config = dict(
    d_model=96,
    optimizer='muon_variant',
    dataset='wikipedia_en',
)
Each number is 200 + 20 x the weight over its row's rms, rounded and kept within 0 to 999. Layers, rows and columns count from 0. The size before them is the row's rms in percent of the matrix's.

# gate: layer 9 MLP gate, 256x96, rms 0.202, rows 110-114, columns 0-95
# up: layer 9 MLP up, 256x96, rms 0.204, rows 110-114, columns 0-95
# down: layer 9 MLP down (transposed), 256x96, rms 0.224, rows 110-113, columns 0-95
gate110,101,197,217,207,202,208,175,225,192,224,229,197,188,201,183,212,187,203,204,202,197,159,161,218,202,188,184,198,223,179,193,190,199,194,202,221,234,207,201,201,208,157,205,188,222,216,184,202,221,230,179,201,207,210,196,217,187,232,195,159,194,193,182,169,175,210,228,171,177,218,207,184,191,179,188,149,207,204,214,185,193,204,160,187,224,191,137,209,179,191,243,186,223,170,195,182,193
up110,089,210,204,176,217,189,192,232,207,228,177,198,186,192,217,199,182,164,198,212,169,205,175,235,161,218,197,220,237,181,196,216,216,176,195,181,179,232,191,195,201,191,217,223,213,205,189,214,212,208,201,210,186,226,183,237,193,209,182,214,209,207,188,183,173,238,210,190,175,204,203,201,230,203,211,172,206,201,215,214,199,255,212,195,217,227,205,222,206,198,240,233,231,214,150,221,185
down110,094,197,217,187,201,187,204,210,200,202,198,222,211,180,210,201,188,197,203,174,220,233,213,235,198,190,199,193,182,199,221,187,211,234,223,184,209,178,224,208,238,202,172,169,200,227,209,216,231,216,189,159,216,246,181,214,159,218,236,180,236,216,209,213,222,188,196,159,190,201,189,218,249,200,204,202,160,209,218,188,197,188,186,183,214,197,158,181,216,226,213,215,192,176,198,187,183
gate111,104,202,199,218,232,212,209,201,206,184,218,211,178,216,206,213,164,222,215,167,242,182,183,188,219,217,243,210,193,200,218,193,194,201,203,200,233,217,176,199,179,181,197,214,210,195,197,156,225,240,231,182,224,180,219,191,207,198,220,190,213,217,190,209,171,192,164,247,198,219,213,181,194,200,174,196,230,195,173,158,216,201,219,214,181,168,208,213,169,207,228,171,196,221,212,207,184
up111,111,202,214,201,229,210,181,216,176,178,196,182,212,173,171,241,237,208,202,215,216,204,200,189,242,185,178,184,208,181,204,216,193,191,164,180,213,197,235,224,203,192,209,208,171,200,169,171,182,218,215,201,206,148,200,218,229,205,198,175,172,189,184,224,204,200,239,183,222,206,178,204,180,202,211,218,202,155,171,227,187,217,206,212,172,213,168,202,207,207,220,202,174,217,219,185,179
down111,106,182,193,163,150,213,196,200,198,189,211,215,191,205,206,186,180,203,192,201,135,193,210,210,163,202,214,207,184,199,192,184,223,193,179,218,228,189,180,210,220,217,214,203,183,175,220,211,223,172,156,212,191,213,225,180,180,197,166,171,175,178,166,176,231,218,157,174,182,205,166,191,210,199,211,182,219,202,208,217,196,198,189,240,223,199,204,210,172,175,193,200,219,187,201,201,204
gate112,098,206,172,202,218,194,199,215,205,186,253,167,194,220,200,201,195,187,211,231,186,193,197,178,204,207,172,197,173,190,196,215,193,224,210,207,158,201,188,177,187,190,226,199,222,171,175,216,145,195,181,258,227,159,202,204,182,241,205,200,189,193,182,183,229,192,192,216,206,192,218,201,180,199,189,183,182,199,179,180,207,180,206,216,197,195,219,176,193,234,205,250,189,184,196,197,226
up112,097,204,231,190,222,226,210,195,185,186,193,192,180,210,219,218,189,195,176,193,231,212,202,228,184,190,167,186,191,201,224,189,246,214,180,213,213,192,191,177,220,197,184,222,183,200,209,207,246,154,155,193,211,172,178,205,178,220,218,195,226,203,173,193,200,202,213,206,195,198,233,204,193,171,200,133,241,183,199,203,205,198,183,197,168,213,215,177,204,210,183,222,185,178,192,176,211
down112,098,219,182,202,180,216,200,222,175,186,188,215,195,203,234,185,235,205,192,192,199,234,239,177,210,198,210,186,177,175,211,178,207,220,225,221,174,186,192,191,242,212,205,209,221,177,222,198,234,191,229,183,208,212,208,209,179,219,228,179,185,188,212,180,184,225,144,169,204,204,195,218,249,201,191,218,196,150,165,182,198,202,199,206,182,202,196,179,202,196,226,167,196,189,196,212,182
gate113,082,182,242,197,218,168,209,219,249,202,205,203,199,206,229,199,212,211,200,196,183,238,167,196,212,149,177,205,175,201,168,167,188,210,212,212,200,222,221,228,211,200,219,204,192,185,195,222,199,211,219,174,208,166,181,182,195,183,176,188,177,202,195,221,211,172,173,178,185,199,177,218,195,237,170,231,203,198,189,179,185,208,215,205,164,213,195,200,199,165,204,201,236,205,168,183,181
up113,075,184,199,203,208,219,176,191,177,209,198,217,241,167,191,183,230,227,199,223,212,183,192,219,188,187,210,236,221,162,164,178,203,189,173,182,195,215,197,172,241,232,183,213,201,209,187,186,202,192,215,211,183,202,211,199,218,195,221,216,213,183,209,163,174,216,216,201,200,214,224,184,207,173,179,220,178,233,185,209,214,142,189,191,168,205,240,210,183,209,174,219,197,216,201,234,194
down113,087,199,210,207,225,171,247,242,223,188,210,173,176,225,206,200,206,192,199,199,184,220,195,184,223,207,200,189,161,215,226,197,194,204,190,208,234,216,200,236,197,158,197,202,173,217,216,231,224,239,220,188,201,194,173,199,212,183,184,187,152,197,196,223,224,160,171,216,191,197,200,219,198,224,205,237,189,185,206,178,187,216,196,182,231,186,189,199,210,186,174,210,224,207,164,186,195
gate114,115,197,197,220,196,189,208,186,216,219,235,168,225,220,187,227,215,186,181,185,201,192,194,191,195,199,226,191,242,170,212,215,208,241,202,197,217,197,222,174,208,213,214,214,182,185,177,196,230,198,198,184,184,190,165,202,166,138,221,208,186,210,203,187,218,177,201,179,180,160,185,208,191,226,205,171,233,197,205,229,195,226,187,230,191,199,189,208,211,183,181,191,221,164,183,242,218
up114,103,158,197,183,210,175,196,212,181,181,153,163,219,201,177,195,253,189,187,206,188,223,184,193,192,201,166,178,194,203,174,190,199,192,212,191,211,231,236,214,208,205,198,196,223,223,216,228,180,220,205,199,183,204,189,194,250,194,190,199,176,237,156,229,237,232,198,157,178,202,218,218,203,209,201,180,222,186,233,216,183,207,197,188,204,213,201,211,207,196,213,217,185,205,203,180,203